config = dict(
    n_layer=23,
    n_head=6,
    norm='rmsnorm',
    positions='rope',
    bias='none',
    parallel_block=False,
    extras=['local attention windows', 'gated attention', 'norms scaled by depth', 'capped logits'],
    init_std_qkv=0.0441,
)
Each number is 128 + 24 x the weight over its row's rms, rounded and kept within 0 to 255. Layers, rows and columns count from 0. The size above them is the row's rms in percent of the matrix's.

# layer 20 MLP down (transposed), 512x192, rms 0.0944, rows 412-446, columns 64-127
size [107  94  97  99 108 107  92  92 103  95 103 104  97  94 106  98 104  90 100 103  98  98 107 107  93  99  95 102 103 101  93 104 104  95  97]
[[145 171 166  95 127 166 150 164 133  91 123 124 114 135 155 148 163 143 153 106 128 187 106 137 117 117 138 114 128 141 101 119 123 143 114 135 140  99 158 138 130 130 131 173 145 131 133 178 144  92 101 102 154 161 109 146 197 105 128 109 132 124 120 106]
 [132 119 120  68  95 103 144  80 121 174 103 144 126 124 161 142 126 140 120 146 135 141 118 117 179 148 106 138 139 132 131 124 146 109 125 142 109 127 104 128 135  85 104 185 161 109 109 133 157 157 115 149 113 123 163 105 139 169 150 141 120 141  81 123]
 [ 92 179 136 128 151 138 149 161 104 109 173 105 140 102 113 124 137 115 166 143 108  80  94  80 105 132 107 119 125 121 127 168 125 133 112  87 106 128 102 100 152  69 120 110  72 133  95 117 116  80 113 124 150 108 130 109 136 115 144 128 153 117 117 135]
 [139 132 137  93 123 113 165 163 129 105 160 137 153 144  96 119 131 145 112  87 108 119 136 137  91 124  96 110 123 112 130 103  96 154 134 122 105 112 138 147 124 114 217 150  88 113 114 115 127 143 100 121 119  86 177 149  85 113 120 183 114 159 134 135]
 [134 127 119 130 115  84 139 123  86 150 130 156  84 121 126 111 133 150 119 125 147 124 108 155 117 137 137 143  83 158 153 149 115 164 139 137 159 158 122 150 129 101 104 112 137 123 123 142 143 133 110 155 120 132  95 125  80 108 128 147 161 114 139 102]
 [106 141 119 126 105 154 144 150 136 154 101  90  89 116  90 143 162 112 134 160 146 114 141 155 127  98 125 127 136 111  94 122 173 141 130 132 167 124 152 125 120  69 179 119  70 147 112 114  96 156 142 130 158 118 109 126 140 120 101 136 127 184  84 139]
 [140 115 126 112  96 160 150 151 128 100 139 127 125 130 121 105  83 109 128 155  91 135 164 118 138 158 186 101 124 145 140 102 112  69 135  79 134 142  94 132 168  90 152 173 122 142 140 115 145 159  97 117 100 110 128 111 117 148 111 141 135 134 138  87]
 [103 151 107 121 163 140 134 150 101 104 104 151 112 138 134 111 113 107 129 124 132 144 130 133 157 124 124  90 109 137 128  83 133 136 146 136 142 133 138 127 153 112 153 102 110 128 130 114 185 163 129 135 102 156 179 163 133 119 114  90 133 167 123  80]
 [110 170 159 153  95 101 111  91 138 125 137 114  97 124 137 172 146 101 117 174 101  76 142  95 112 101 146 147 138 163 110 128 138 122 102  78 130 134 160 116 120 115 135 116 159 116 121 127 128 119 141 102 131 118  94 125 172 160 118 158 165 132 127 116]
 [131 147 171 116 124 132 132 146 117 110 134 138 150 111 116 145 138 137 161 105 118 134 102 136 134 101  84 105 141 123 162 152 148 150  73 135 113 110 123 122 117 124  85 139 132 127 148 191 120 119 127 122  89 112 108 174 115 106 121 128 127 187 149 145]
 [114 123 123 168 134 115 118 135 144 121 136 104  97 137 141 137 155 121 135 166  86 158 150 123 193 115 165 117  90 132 108 112 131 129 150 143 116 118 149 171  99 133 128 121 129 175 121 137 168 152 145 124 113 116 116  92 168 127 130  96 138 138  91 121]
 [110 122 123 148 142 126 140 129  99 113 104 110 131 134 112  75 137 128  90 139 134 140 138 117 129 118 154 135 127 112 101 144 107 119  47 149 120 126 131 128 145 160  94 117 131 140  98 124 121 169 117 175 117 133 145 103 103 136 109 128 153 149 122 158]
 [145 110 139 112  93 153 120 120  91 129 147 129 142 154 126 148 130 104 132 152 128 125  98 127 118 152 138 123  80 161 106 127 170 106 100 127 115 111 152  92 114 113 147 189 105 160 118 130 113 134 143 121 129 142  94 109 146 117 175 169 123 135 138 107]
 [154 162  96 115 115 138 137 121 126 156 143 100 144  99 121 159 108  85  98 133 152 118 138 193 138  95 103 113 110 111 116 122 105 131 158 104 136  90 105 107 124 129 111 128 159 103  86 161 149 100 110 142 156 146 125 114 105 167 149 176  78 132 155 134]
 [134 120 125 148 111 134 163 118 129 121 113 142  88 111 148 139 164 148  72 121 108 105 136  79 143 132 101  97 115 129 114 125  94 132 115 150 175 124 158 168 146 139 104 148 183 154 143 126 176 130  95 110 194 138 135  90 108 102 127 147 167 111 128 145]
 [169 115 168 125 135 110 100 136 128 122 146 146 148 161 141 134  64 122 105 135  96 106 151 115 101 141  92 146 137 127 122 123 116  83 134 120 114 126 149 170 145 164 141 145 129 109 135 160 160  99 121 107  84 164 100 102 108  98 147 106 116 130  90 145]
 [155 143 141 113  75 145 121 131 144 171 104 145 122 149 122 131 115 134 146 114 126 122  90 124  82  81 103 167 130 119 130 118 132 143  85 118 100 175 128 145  92 154 131 134 150 154 157 127 134 135 145 135 115 118 133 119  98 126  85  97 145 103 127 146]
 [100 135 178 104 103 113 123 134 157 150  87 143 109 124 125 126 161 151 136 139 115 155 159 152 153 124 156 129 159 150 154 109 156 126 142 214 131 162 142 130 124 134 143 122 163 118 140  80 144 136 123 130 130 128 170 106 124 138 112 132 128 120 152 117]
 [155  97 108 122 134 153 154  86 170 126 123 123 127 118 132 133 100 101 152 116 135 108  85 155 132 122 148 127 113 134 147 128 118  97 169 136  63 146 142 120 141 148 127 157 143 147 134 106  48 110 163 124 121 110 138 128 123  84 106 174 120 104 137 149]
 [131  93 132 131 153  86 112 113 111  96 124 183 133 175 117 133 151 149 119 142 124  94 122 156 149  83 190 125 119 148 136 107 165 160 141 114 171 183 134 111 135 161 155 122 148 139 154 124 134 125 132 129  72 161  86 111 137 128 160 133 144  95 153 148]
 [141 135 141  55 130 127 141 158 132 143 154 126 158 101  85 117 150 146 146 140 129 103 144 119 112  89 116 122 169 108 118 131 144 119  78 151 120 112 113 113 132 161 116 135 145 167  85 123 150 117 153 124 138 174 153 123 124 107  89 201 123 138 167 110]
 [170 125 113 106 133  82 106 139 135 120 138 161  90 116  96 106 115 151 115 105 129  86 103  88 133 103 139  84 153 176 140 134 103  93 103 168 122 148 147 116 135 127 124 127 138 146 135 146 116 112 137 128 126 112 110 169 158 145 146 134 101 178 193 120]
 [140  56 128 123 150 102  71 119  99 120  77 167 180 124 125 154 137 114  97 105 131 127 100 136 143 107 136 169 140 122 103  96 108 137 106 140 127 135 128 153 143 134 146 138 135 124  95 140 102 111 148 159 107 124 157 152  94  90 173  82 107  93 118  84]
 [130 128 128 149 140 117 121 107 146  85  89 143 128 118  63 122 125 133 158 112 113 130 136 111 144 121 169 143  98 145  77  75 109 127 150 160 139 134 153 142 121 139 135 117 167 159  72  96 117 124 138 103 117 133 115 108 161 109 130 123 166 120 110 115]
 [136 118 112 123 129 112  86 123 125 120 139 140 110 143 154 136 132  95 122 115 171  65 117  97 100  98 182 116 105 139 130 144 149 115 140 143 134 153 144 130 133 140 125 148 112 109  97 126 165  88  77 135 122 119 125 130 110 127 103 118 139 124 130 122]
 [123 117 175 163 153 161 115 135 141 115 106 137 103 130 130 153 111 123 145 100 128 129 157 141 132  97 107  86 106 133  74 133 106 117 127 148  97  97 106  81 110 146 125  82 167 125 122  82 131 138  74 111 106 130 128 132 162 107 113 123 158 136 109 155]
 [126  63 125  99 111 164 152 114 118 145 134 127 147 120  98  99 155 122 142 135 120  75 119 154 110 137 118 165 101 170 150  73 144 137 161 147 152 208 136 139 126 124 118 124 136 155 147 124 112 150  83 107 132 120 151 112  86 132 126 128 192 107 113 108]
 [102 113 131 101 116  89 122 131 101 124 145 103 136 123 153  52 138 117 130  95 153 147 128 154 134 155 130  84 173 133 138 120  78 132 111 131  91 118 153 159 108 140 110  93 129 119  82 147 120 130 106 134 128 155 137 137 159 140 131  99 127 113 118  92]
 [129 138 117 126 152  89  64 140 128 117  97 145 131 126 161 128 104 121 143 125 109 104 139  94 139 114 164 131 108 108 154 144  98 124 146 142  97 102 126 157 154  90 104  77 111 151 146 115 153 130  93 146 109 112 163 156 131 140 136 127 117 151 143 111]
 [111 120 160 134 119 105 119 154 103  96 113 104 117 176 144 139 131 151 156 131 162 112 127 100 155 156 152  72  90 126  79 196 146 144 155 106 135 107 108  99 110 119 134 150 124 139 118 135 118 166 103 135 127 160 122  84 122 134 122 111 102 141 120  81]
 [ 49 118 164 145 134 150 130 122 165 119  96 149  86 118 135 167 106 113 117 142  94 101 141 130 115 169 126 184  79 101 152 124 134 159 148 133 117 143  95 119  99 107 141 141 168 135 105  93 136 102 141 123 123 110 105 116 149 128 117 131 136 151 102 152]
 [100 136 100  84  98 159 108 160 150 153 166 151 141 122 120 139 109 134 109 137 126 146 112 159 107  81 138 122 138 127 150 130 123 172 127  86 156 159  75 150 127 136  92  98 182 146 127 112 129 141  87 119 105 127 102 152 128 118 150 108 142 109  95 135]
 [140 133  83  98 140 146 142 144  91 158 141 127  64 134 117 102 159 131 163 123  86 111  84  83  88 124 137 117 118 143 148 130 120 113 152 116 161 117 122 147 111 119 100 176 115 152 130 153  99 113 147  95 179 130 122 114 171 162 151 127 127 134 125 134]
 [ 97  82 120 136 145 127 151  98 169 145 119 138 156 127 142 145 120 162 127 173 105 180 118  95 149 108  85 127  99 155  67 144 111 146 122 111 159 105 110 105 121  88 156 154 125 117 114 150 140 159 128 120 103 132 128 130 106 136 139 143 120 100 123 173]
 [111 128 138  86 149 121 160 167  99 164 139 109 123 158 119 136 144 118 158 121 120 121 125 121 124 160  98 136 133 100 135 142 144 151 124 197 126  95  98 116 111 143 142 137  89 104 130  88  84  91 122 111  80  89 143 152 100 149 108 126 133 164 119 155]]
# layer 20 MLP gate, 512x192, rms 0.186, rows 413-447, columns 64-127
size [101  96 100 108 109  94  92 105  98 102 106 100 107 100  95 105  99 100 102  97 106 107 103  97 102  97 104 104 102 100 101  94  93  95  98]
[[155 145 113 169 154 169 117 120 133 125 133 101 103 134 131  85 137 115 112 125 147 144 146 151 137 119 161 158 128 118 116  98 100  87 135  88 143  89 135 151 148 152 121 132  99 130 131 130 124 150 179  70 150 142 135 133  92 110 141 104 126 131 124 147]
 [ 56 169 127 153 131 146  95 134 153 163 130 109 165 104 149 151 107 131 125 156 106 104 122 166 105 136 138 156 139 141 169 124 115 144 144 165 126 118 100 115 127 158 162 148 176 109 128 136 126  80 146 157 136 138 135 105 142 110  98 134 110 100 164 108]
 [140 117 138 138 102 114 122 104 106 107 119 137  88 156  84 111 131 137 127 117 172 148 132 123 133 131 130 127 126 108 102 149 144  94 120 149 126 119  77 155 139 149  96 154 135 122 108 110 121 183 132  66 109  99 136  81 105  90 122 134 111 147 116 133]
 [133 108 136 145 132 118 143 128 122 166  61 127 113 170 133 150 130 123  97 121  92 141 131 126 125 115  79 128 168 109 119 135 122 141 101 102 156 110 144 112 107 161 117 102 108 108 143 139 110 137 139 152  93 155 117 148 126 113 117 132 146  88 126  87]
 [141 152 159 133 109 178 124  96 125 137 111  94 116 110 155 106 124 108 145 145 109 105 106 109 129 175  98 142 128  44  99 139 132 115 112 131 114 146 151 111 158 126 135 132 164 165 143  83 173 104 127 119 103  93 152 115 160 150 114  96  95 110 140 180]
 [123 100 109 134 108 103 154 141 129 159  92 110 122 128  90 149 139 128 123 126 167 151 115 135 135  93 146 125  92 147 157 117 166 103  92 113 118 107 125 159 104 115 155 129 143 105 166 117 106 100 123 127  87 161 110 114 124 137 123 148  95 157 103 117]
 [154 107  99 119  88 141 123 149 158 127 133 108 126  98 172 158 150 101 102  94  94 140 154 123 133 131 179  87 126 124 114 102 136 157 167 157 146 160 149 133  98  87 134 109 119 123  85 140 133 138 109 137 187 119 146  98 140 118 146 137 154 153 135 182]
 [ 79 115 123 122 108 103 157 119 142 110 115 155 137 112 102  74 112  96  93  94  99 156 116 162 120 110 134 138 136 186  72 122 104 147 175  95 135 119 133 117 135 141 144 143 140 144 119 117  95 101 143  88  94 113 120 142 160 174 115 166 157 126 113 139]
 [116 131 132 144 127 148 105 126 134 112 151 126 141 141 114 134 127  99 126 132 135 128 122 117 107 104 146 146 124  91 115 169  84 110 145 100 150  79 133 127 155 136 156 152 134  87 162 135 101 171 144 146 122 136 108 149 180 114 120 100 100 158 137  95]
 [100 157 169 100 176  87 106 143 151 138 138 154 154 111  81 145 129 121 129 137 137 144 126 136 124 131 123 121 100  91 125 111 152 128 149 129 146 102 130 134 159  83 119 137  90 149 120 103 143 115 121 127 172 101 122 137 132 115 150 160  89 131 130 122]
 [157  83 170 131 158 105 131 106 134 124 133 166 121 157 132 130 114  98 166 120 132 134 114 141 146 111 156 133 182 155 144 119 103 168 122  97 124 109 150  96  54 137 142 123 100 128 101 121 145 151 174 122 113 134 160 110 151 123  88 162 145 110 173 119]
 [117 160  98 165 105 118 137 152 125  98 102 114 113  89 107  91  92 124 129 149 164 101 122 135 124 152 107 103 159  86 100 133 157 137 150 115 116 145 112 141  91 111 109  92 136 136 114 119 112 117 135 120 119  95 137 182 134 128 146 150 158 134 119 136]
 [135 139 128  90 129 155 155 119 101 151 120 121 129 108 142 172 121 158 158 127 131 125 149 104 129 169 117 125 126 109 158 142  84 155 147  81 137  89 174 146  94 112 140 118 142  97 171 139 132 146 152 126 102 100 107 153 139 120 146  80 139 163  89  99]
 [141 144 116 106 160 107 123 111 108 142 149 116 132 138 117 137 136 146  94  95 139 125 117 134 150 154 178 124 173 111 139 122 158 134  92 123 155 137 132 112 128 159 139 155 147 161 117 132 129 159 117 169  84 103 102  91  96 139 108 136 126 105 169 117]
 [ 99  86 130 137 137 164 147 134 199 112 110 115 133 127  90 112 157 122 163 102 115 176 126 107 147 137 113 133 158 110 111 147 132  82 135 171 147 128 105 106 138 117 148  95 104 113 169 131 119 141 106 153 128 109 156 119 128 142 163 134 145 117 147  65]
 [132 140 174 141 150 133 139 184 144 114 146 154 145 136 151 150  82 134 110  86 107 128 114 121 139 114 134 142 113 158 174 122  90 124  67 150 149 138 105 122 183 106 137 114 131 132 125 159 114  92 116 148 133 108 162 149 127 147 132 153 141 146 155  94]
 [130 109 132  92 161 145 127 152 170 144 129 141  58 142 165 135 135 138 101 103 123 126 120  88 164  84 152 143 148 110 124 144 175  82 100  97 143 101 153 133 162 137 116 146 125 115 137 137 146 137 171 100 140 145 159 128 122 137 110 132 148 148 115  99]
 [152 141 126 149 173 128 165 111 129 129 114 115 151 160 106 142 114 123 112  98 109  75 176 151 145 145 107 131 112  97 116 120 150 142 117 111 126 161 148 123 161 134 123 159 114 128 126 133 135 135  89  95 114 128 104 103 150 121 137  97 124 118 120 147]
 [156 127 153  79 137 177  79 110  86 135 170 171 144 117 102 160 122 131 118 190 120 141 128  75 128 127 147 155 135 113  91 174  96 171 153 129 102 171 162 121 134 169 181 109 157 140 180 151 116 150 130 105 108 159 119 132 100  75 115 163  86  94  94 120]
 [113 151 124 132 129  98 166 106 131 129 121 114 146 125 129 134 111 152  99 134  81 121  94 129  92 157 131 136 155 101 139 129 100 118 109 113 130 122  84 129 115 123 127  98 170 141 172 173 141 145 157 123 139 147 168  98  96 149 128 161 149 146 135 132]
 [ 86 130 150 133 143 139 133 111 134 162 106  75 125 169 111 149 131 114  92  95 133 132 101  72 110 191 119 118 142 124 109 138  94 138 130 151 124 117 161 153 128  95 163  93  94 120 132 113 157 126 121 117 124 135 119 166 102  79 151 151 122 140 103 103]
 [ 86 110 141 100 131 100 116  98 142 136 102 119 144 167 103 132 135 110  87 105 108 138 123 153 123 103 140 146 110  81 117 147 160 145 163 120 125 114 105 169 130 117 170  67 126 130  80 141 112 109 163 122  91 133 146 109 121 151 154 133 119 128 145 102]
 [ 77 138 123 124 125 115 103 122 114 135 153 119  86 132  90 125 156 139 121 122 143 115 130 140 105 131  92 115 116  82 137 128 125 143 131 104 122 149 120 119 147 147 164 107 153 151 141 108 154 132 122 149 156 136  92 128  90 112 140  79 108 152 179 147]
 [122 178 138 100 101 141  83 149 117 133  96 137 160  99 119 140 113 131  93 125 117 187 115 152 147 138 133 107 122 117 127 141 137 147 115 144 128 139  91 167  96 140  90 133 129 119 134 114  96 140 177 144  89 123 116 120 108 130 174 108 137 142 110 113]
 [151 172  89 133 141 117 151  92 148 105 165  73 156 152 121  90 118 133 138 129 137 143 132  89 101 143 163 129 113  97 136 149 153 159 107 122 115 158 150 136 133 174 146 167 125 119 125 128 118 151 112 117 141 129 167 156 181 166  91 115  68 126  82 171]
 [ 97  96 104 111 129 116 142 129 111 166 150 132 106 124 107 114 152 107 107 175 180  53 147  89 150 161  77 143 152 144 146 158 156 158 128 125 127 127 114 156 154 126 142 147 128 125 171 139 146 158  95 106 130 130 158 129 162 133 160 146 189 131 128 119]
 [194 136 129 145 149 116 153 116 122 130 116 106 131 129  92 150 140 130 179 113 112  96 140 122 149  86 120  72 178 116 127 112 119 137 137 121 137 112 146 139 142 172  86 158 174  96 155 145 134 133  73 132 148 159 147 126 135  98 117  62 132 117 167 149]
 [ 58 113  89 112 125 113 140 164 109 116 124 119 111 134 101 132 114 139 123 153 152 113 128 156 152 152 177 135 113 122 163 117 144 140 133 128 147 122 143 139  96 119 104 123 143  70 114 133 145 133 137 104 116 128 129 175 183  87 140 111  92  99 124 146]
 [121 106 186 155 164 115 160 161 140 133  76 116 127 156 112 133  74  79 118 130 106 152 164 162 139 130 178 133 135  74 100 150 159 125 146  95 150 142 101 153 133 126 160 114 157 130 132 148 110 114 133 109 103  75  93 150 117 107 140 120 115 124 123 152]
 [134 127  92 170 139 151 135 141 128  80 125  98 160  89 146 112 138 151 107 147 155 103  81 131  91 134 135 120  72 134 111 111 122 165 144  83 114 137 173  99 138  85 126 120 100 136 111 172 147 111 165 164 139 143 115 126  89 122 132  84  93 133 153 146]
 [116 122 143 104  98 122  98  99 101 144 114  93 141 157 107 168 154 163  86 125 152 106 154 181 143  99  96 132 104 122  99 145 113 163  99 153 161 130 172 133 133 170 158 140 141 112 116 139 104 114  94 162 150 161 115 133 170 121 144 110 131 128 116 120]
 [155 135 110  90 148 179 111 174 149 119 120 135 114 114 120 145 116 129 154 129 135 134 129 152  95 134 138 143 135 137 125 123  99 120  99 128 148 102 131  81 154 114 117 154 117 126  96 134 142 165 126 121 148 114 121  65 125 143 122 144 128  98 133 118]
 [154 105 115 156 123 130 150 140 125 131 117 119 128 132 116 155 151 153 157 105 110  86 147 159 100 153 122 120 134 134 132 135 142 138 101 121 113 102 132 159 117 137 107 191 200 143 116 119 114 101 143 104 128 143 165 159 116 155 164 131 157 126 126 127]
 [144  79 124 128 126 112 119 114 143 101 162 135  91 113 117  83 159 193  85 122 107 121 121 190 136 151  87 120 126  80 132 149 156 163 122 145 122 125 141 158 129 127 125  84 144 157 117 154 108 115 112  68 115 108 150 141 116 158 120 121 113 174 127 163]
 [ 93  97 147 138  95  97  80  96 101 127 165 105 114 108 130 157 126 141 148  74 137 121 123 134 130 130 170 134 102 103 164 136  85 106  78 120 142 107  94 114 122 139 151  66 134 109 118 147 117 166 114  98 122 122 166  81 139 123 162  96 141  89 159 140]]
# layer 20 MLP up, 512x192, rms 0.179, rows 413-447, columns 64-127
size [ 99  95 100 102 103 101  95 106 100 104 109 108 103  99  97 106  99 100  99 100 103 101 105  98 101  96 112 101  99 104 101  93  94  96  96]
[[119 129 129 111 103  69 121 179 138 139 135 146 152 120 109 139 120 134 163 115 108  77 109 129 119 123 103 106  96 137 162 143 101 152 123 136 110 130 130 132  81 112 128 130 138 101 107 121 127 116  72 169 137 108  99 139 137 108 108  92  82 151 125  80]
 [154 124 152  95 144 127 157 133 115  73 128 190 111 150  73 155 163 140 100 109 181 162 164  91 152 105 110 119 154 132 119 107 148 138 129 112 154  92 139 119 124 111 125 156 102 132 125 106 133 130 108 134 133 141 181 136 131 142 128 111 129 142 115 147]
 [ 70 138 103 170 102 113 149  97 122  86 122 174 137 144 117 112 157 192 176  79 159 148 155 103 130 110 119 139 101 120  72 130 100 149 117 161 125 134 120 141 118 111 140 101 114 117 107 123 108 122 157  88 101 155 141 114 119 132 121 129 140 128 109 157]
 [104 114 167 136 158 120 194 152 158 117  99 125 112 136 138 159 131 169 139 139 115 124 158 122 134 118 128 100 145 112 144 116 139 147 138  89 138 115 150 145 121 151 123 124 130  88 100 140  46 141 168 117 108 145  79 134  77 140 149 152 105 119 139  99]
 [109 135 154 152 127 172 153 136  87 147  95 138 132 164 137 143  82  92 133 135 145 130 109  99 149 133 106  94 112  82  63 159  94 124 110 128 147 142 150 102 107 153 112 128 171 113 179  88 141 128 149 119 122 141 122 141 116 133 123 137 138 139 125 110]
 [131 165 148 114 146 142  99 138 126  99 180 137 130 121 133 135 118 146 138 132  98  86 132 102 136 167  96 132 141 119 107 144 124 124 153 174 122 111 140  89 147 116  94 140 100 111 101 114 143 144 113 124 170 122 121 149 140 132 118 104 144 130 177 121]
 [116 129 150 155  99 146 146 157 117 142 154  98 142 137 111 147 127 135 125 100 139 119 132 122 124 102 171 107 164  98 123 101 128 101 136 148 115 132 135 108 112 150  67 125 158 167 110 146 136 134 122 112 161 109 128  94 126  79 121 122 106  84 141 141]
 [158 109 152 128 142 133  98 129 121 147 126 120  84 163 136 132 127 167 158 137 129 111 175  98 132 123 161 130 101  70 160 151 165 129  85 154 112 140 121 137 101  92 134  96 127 102 142 135 115 120 125 133 134 139 161 129  91  92 133  89 104 139 128 144]
 [114 166 153 173 149 125 101 105 113 142 160 116 170 130 120 113 115 123 120 135 138 100 117 117 108 110 124 138 137  81 127 180  88 118 135 121 161 104 189 147 154 127 122 154 127 108 170 123 101 124 131 136 109 133 102 110 172 115 145 114  88 172 154  72]
 [101 114 157 110 125 101 140 136 128 140 129 176 143 118  67  84 119 115 128 148 165 147  86 102  94 173 174  92 126  93 136 107 108 108 173 131 159  80 128 109 160 154 150  84 147 187 132 160 116 116 128 100 151 114  91 157 170 115 122 116 107 130 151 107]
 [ 92  96 128 100 122 120  86 163 158  95 139 149 137 142 169 115 133 126 181 125 141 119 135 147 132 129 157 132 197 108  90 117 102 151 125 140  97 113 111 124 154 117 147 129 123 124 122 126 125 134 148 150 131 170 121 120 177 121 119 167 122 133 108 123]
 [113 153  88 171  89 133 141 182 132 103 133 113 155 133 125 105  93 159 126 140 155 142 136 117 141 145  91 161 156 116 122 144 131 100 158 106 121 170 129 174  83  87  82  89 108 129 134 142 130 115 150 152 120 125 144 167 118 112 159 122 165 127 134 145]
 [133 133 131  89 126 121 134 124  86 128 136 114 151 126 112 140 119 143 159 126 137 131 166  96 136 146 108 129 106 100 136 149  74 167 142 110 129  91 150 116  79 118 140  72 147  97 145 134 109 141 158 128  85 128 116 134 111 147 153  90 157 157 112 113]
 [106 115 114  68 145 134 107 147 117 143 109 114 137 149 110  83  83 146 137  84  91 133 180 115 108 139 130 146 100 126 120 159 154 121 127  58 110 142 108 123 118 138 131 103 108 116 113 139 135 122 116 149  64 166 106 157 136 149  87 125  88 120 118 121]
 [115  93 117 131 115 177 149 140 145  95 123 148 126 147 118 144 150 140 124 118 120 105 118 139 180 137  92 149  96 102 109 171 123 117 136 138 120 153  83 104 123 132 124  91 112 123 163 121  83 107 117 145 138 105 140 102 139 102 121 103 144 115 125  81]
 [131  99 108  73 148 155 122 119 149 197 128 136 141 166 135 143 123  86 112 161 180 134 151 131 113 130 142 133 134 135 110  89 146 131 160 131 143 136 143 133 112 134 117 137 137 120 101 138 139 155 137  96 106 164 115 103 155  83  88 128 133 147 173 141]
 [ 99 104 142 143  98 115 108 114  95 122  96 143 159 137 104 121 143 152 163 124 152 153 118 155 104 132 105 111 132 164 145 106  85 152 119 126 124 159 107 111 107 113 164  82 140 149 108  97 118 110 106 148 132  98 100 137 126 121 137 114 103 103 123 129]
 [141 161 160 151 143 122 147 154 130 104 148 128 172 178 101  97  95 147 128 137 114  98 154 101 108 126 139 133 137 148 164 131 145 123  93 121 152 122 121 158  95 168 126 122  78  96 112 103  90 147  82 112 128 149 101  92 125 176 124 106 109 166  99 108]
 [148 139 168 127 138 154 123 127 139 151 149 133 179 126 118 134 101  77 144 105 119 138 157 127 129 120 112 130 153 140 131 150 111 129 141 161 131 146  85 162 162 151 105 187 145 134 100 105 144 136 129 123 122 145 158 113 130 132 109  69 146 101 116 100]
 [117 130 135 118 133 135 115 137  91 125 141 125 110 149 145  99 147 109 149 134 170 120 143 121 148 101 106 118 128 147 124 136 122 123 125 134 139 121 194 125 147 131 123 147  84 112  78  84 125 132 119 168 114 103  97 128 138 121 139 129 110 120  97 111]
 [118 110 171 100 152 151 116  99 135 143 140  87  99 122 114 160 140 104  86 142 136 158 120 122 137 148 111 155 101 154 112 118  93 149 114 152 134 111 168 141 168  64 138 116  91  87 134  92 131 139 125  99 125 163 131 142 116 120 126 126 176 123 111  86]
 [ 98 160 135 155 126 110 119 146 133 131 115 131 118 167 139 140 165 142 143 109  83 171 112 132 101  98 150 162 141  93 142  94 160 160 115 130 143 120 152 126  96 122 141 139 148 125 124 133  99 130 168 150 109 137 126 151 128 156 123 137 156 122 120 130]
 [104 126 100 122 122 147 109 109 118 158 164 111  78 122 166 155 135 140 100 150  93 112 107 110 101 117 114 117 108 121 112 132 117 123 143 124 152 159 107 109 167 119 148 119 107 127 129 131 118 119 141 175 152 110 117 137 118 123 114  90 124 132 186 145]
 [117 172 147 123  93 136  91 145 120 129 108 105 162 127 118 122  93 108 104 142 129 182 117 137 159 125 140 101 156  79 140 145 100 150  94 134 132 112  97 145 127 135 102 143 131 119 136  99 123 160 149 192  96 126 132 100 132 137 162 122 155 145  92  94]
 [167 129  89  95 110 124 130 128 152 151 145 132 130 157  97  96 112 171 144 140 141 120 131 119 106 145 163 155 130 110 147 146 139 172  78 171 175 146 165 167 137 128 146 161  94 105 153 157 123 148 134  99 121 113 169 145 151 157  89  97 102 131 110 150]
 [124 160 129 149 113  91 104 154 149  99 135 134 115 103 130 125 128 116 131  87 111 169  86 143 113  73 144 111 109 128 104 118 138 114 136 134  99  93 146 125 106 156 116 104 131 130 111 113 138 118 150 143 142 140  72 123 125 156  97 150 102 117  70 134]
 [ 69 136 119 121 106 110 154 118 114 134 134 150 160 163 140 104 100 104 105 134 151 163 126 132 151 162 151 175 103 106 152 158 138 116  83 118 117 145 113 132 110 131 147  65  89 137 121 170 106  99 171 110  80 108  99 105 113 163 132 193 129 183  95 122]
 [ 81 110 130  84 125 101 178 132 157 134 112 133  73 151 142 134 100 129 154 138 160 135 119 142 147 128 136 144 112 129 160 125 147  95  91 111 156 124 134 132 120 181 108 130 147 141 151 124 156 117 120  83 112 212 110 162 102 118 109 100 134 114 136 119]
 [138 126 104 121 131 174 126  89 132  90 165 187 127  97 120 150 132 160 114 109  88 108 135 148 128 124 111 144 143 141 124  73  91 103 128 143 100 158 157 137 138 143 126 132 129 124 119 146 118 126 129 169 110 179 182 133 100 135 120 103 130 151 142 107]
 [108 177 157  83 120 119 112 133 116 152 118 117  95 132 110 133 113  93 144  99  85 176 119 146 169 109 132 143 164  86 156 133 139 135 145 137 133 120 103 165 129 143 180 136 170 126 143  88 139 126 136 113 130 119 126 135 152 121 130 121 132 119  88 124]
 [107 139 107 127 163  97 125 161 134 152 146 136 138  83 123 136 138 111 170 169 148 135 161 112 155 129 102 119 152 107 159 149 129 106 114 172 107 120 174 128 103 129 135 146 131 102 147 120  87 132 141 160 132 118 102 107 165 161  78 129 160 112 104 140]
 [105 138 137 136 144  93 147 125 138 137 114 136 111 130 133 130 134 133  88 148 112 149 126  89 166 139 140 149 150 127 131 148 130 137 140  96 113 151 159 104 109 133 144  70 117 100 164 145 108 130 115 109 101 115 125 202 123  96 124  83 160 159 109 114]
 [178 111 175 135 121 158 118 160 124 125 110 116  88 151 141 165 137 109 137 128 142  96 134 180 136 161 135  92 104 136 169 135 104 144 113 131  78 138 126 103  78 118 118  96 112 149 161 128 110 120 138 143 148 124 103 112 129 121 133 119 123 100 117 116]
 [103 174 123 113 143 105 133 128 122 110 111 113 135 160 127 178  77 147 154 104 142 130 122 122 143 120 151 142 145 133 146 109  88  98 129  99 150 139 119 157 102 129 145 160  76 130 159 156 154 163 113 167 165 134  90 149 118  97 124 100 119 134 157 102]
 [104  72 137 183 117 104  98 129 136 117 155  99 139 122 100 141 128 115 151 108 135 112 126 134 125 101 122 126 123 127 115 130 114 107 106 143 145 100 132 140  99 119 136 120 162 124  67  83 118 129 148 115 113 142 128 115 136 122 141 148 110  51 130 106]]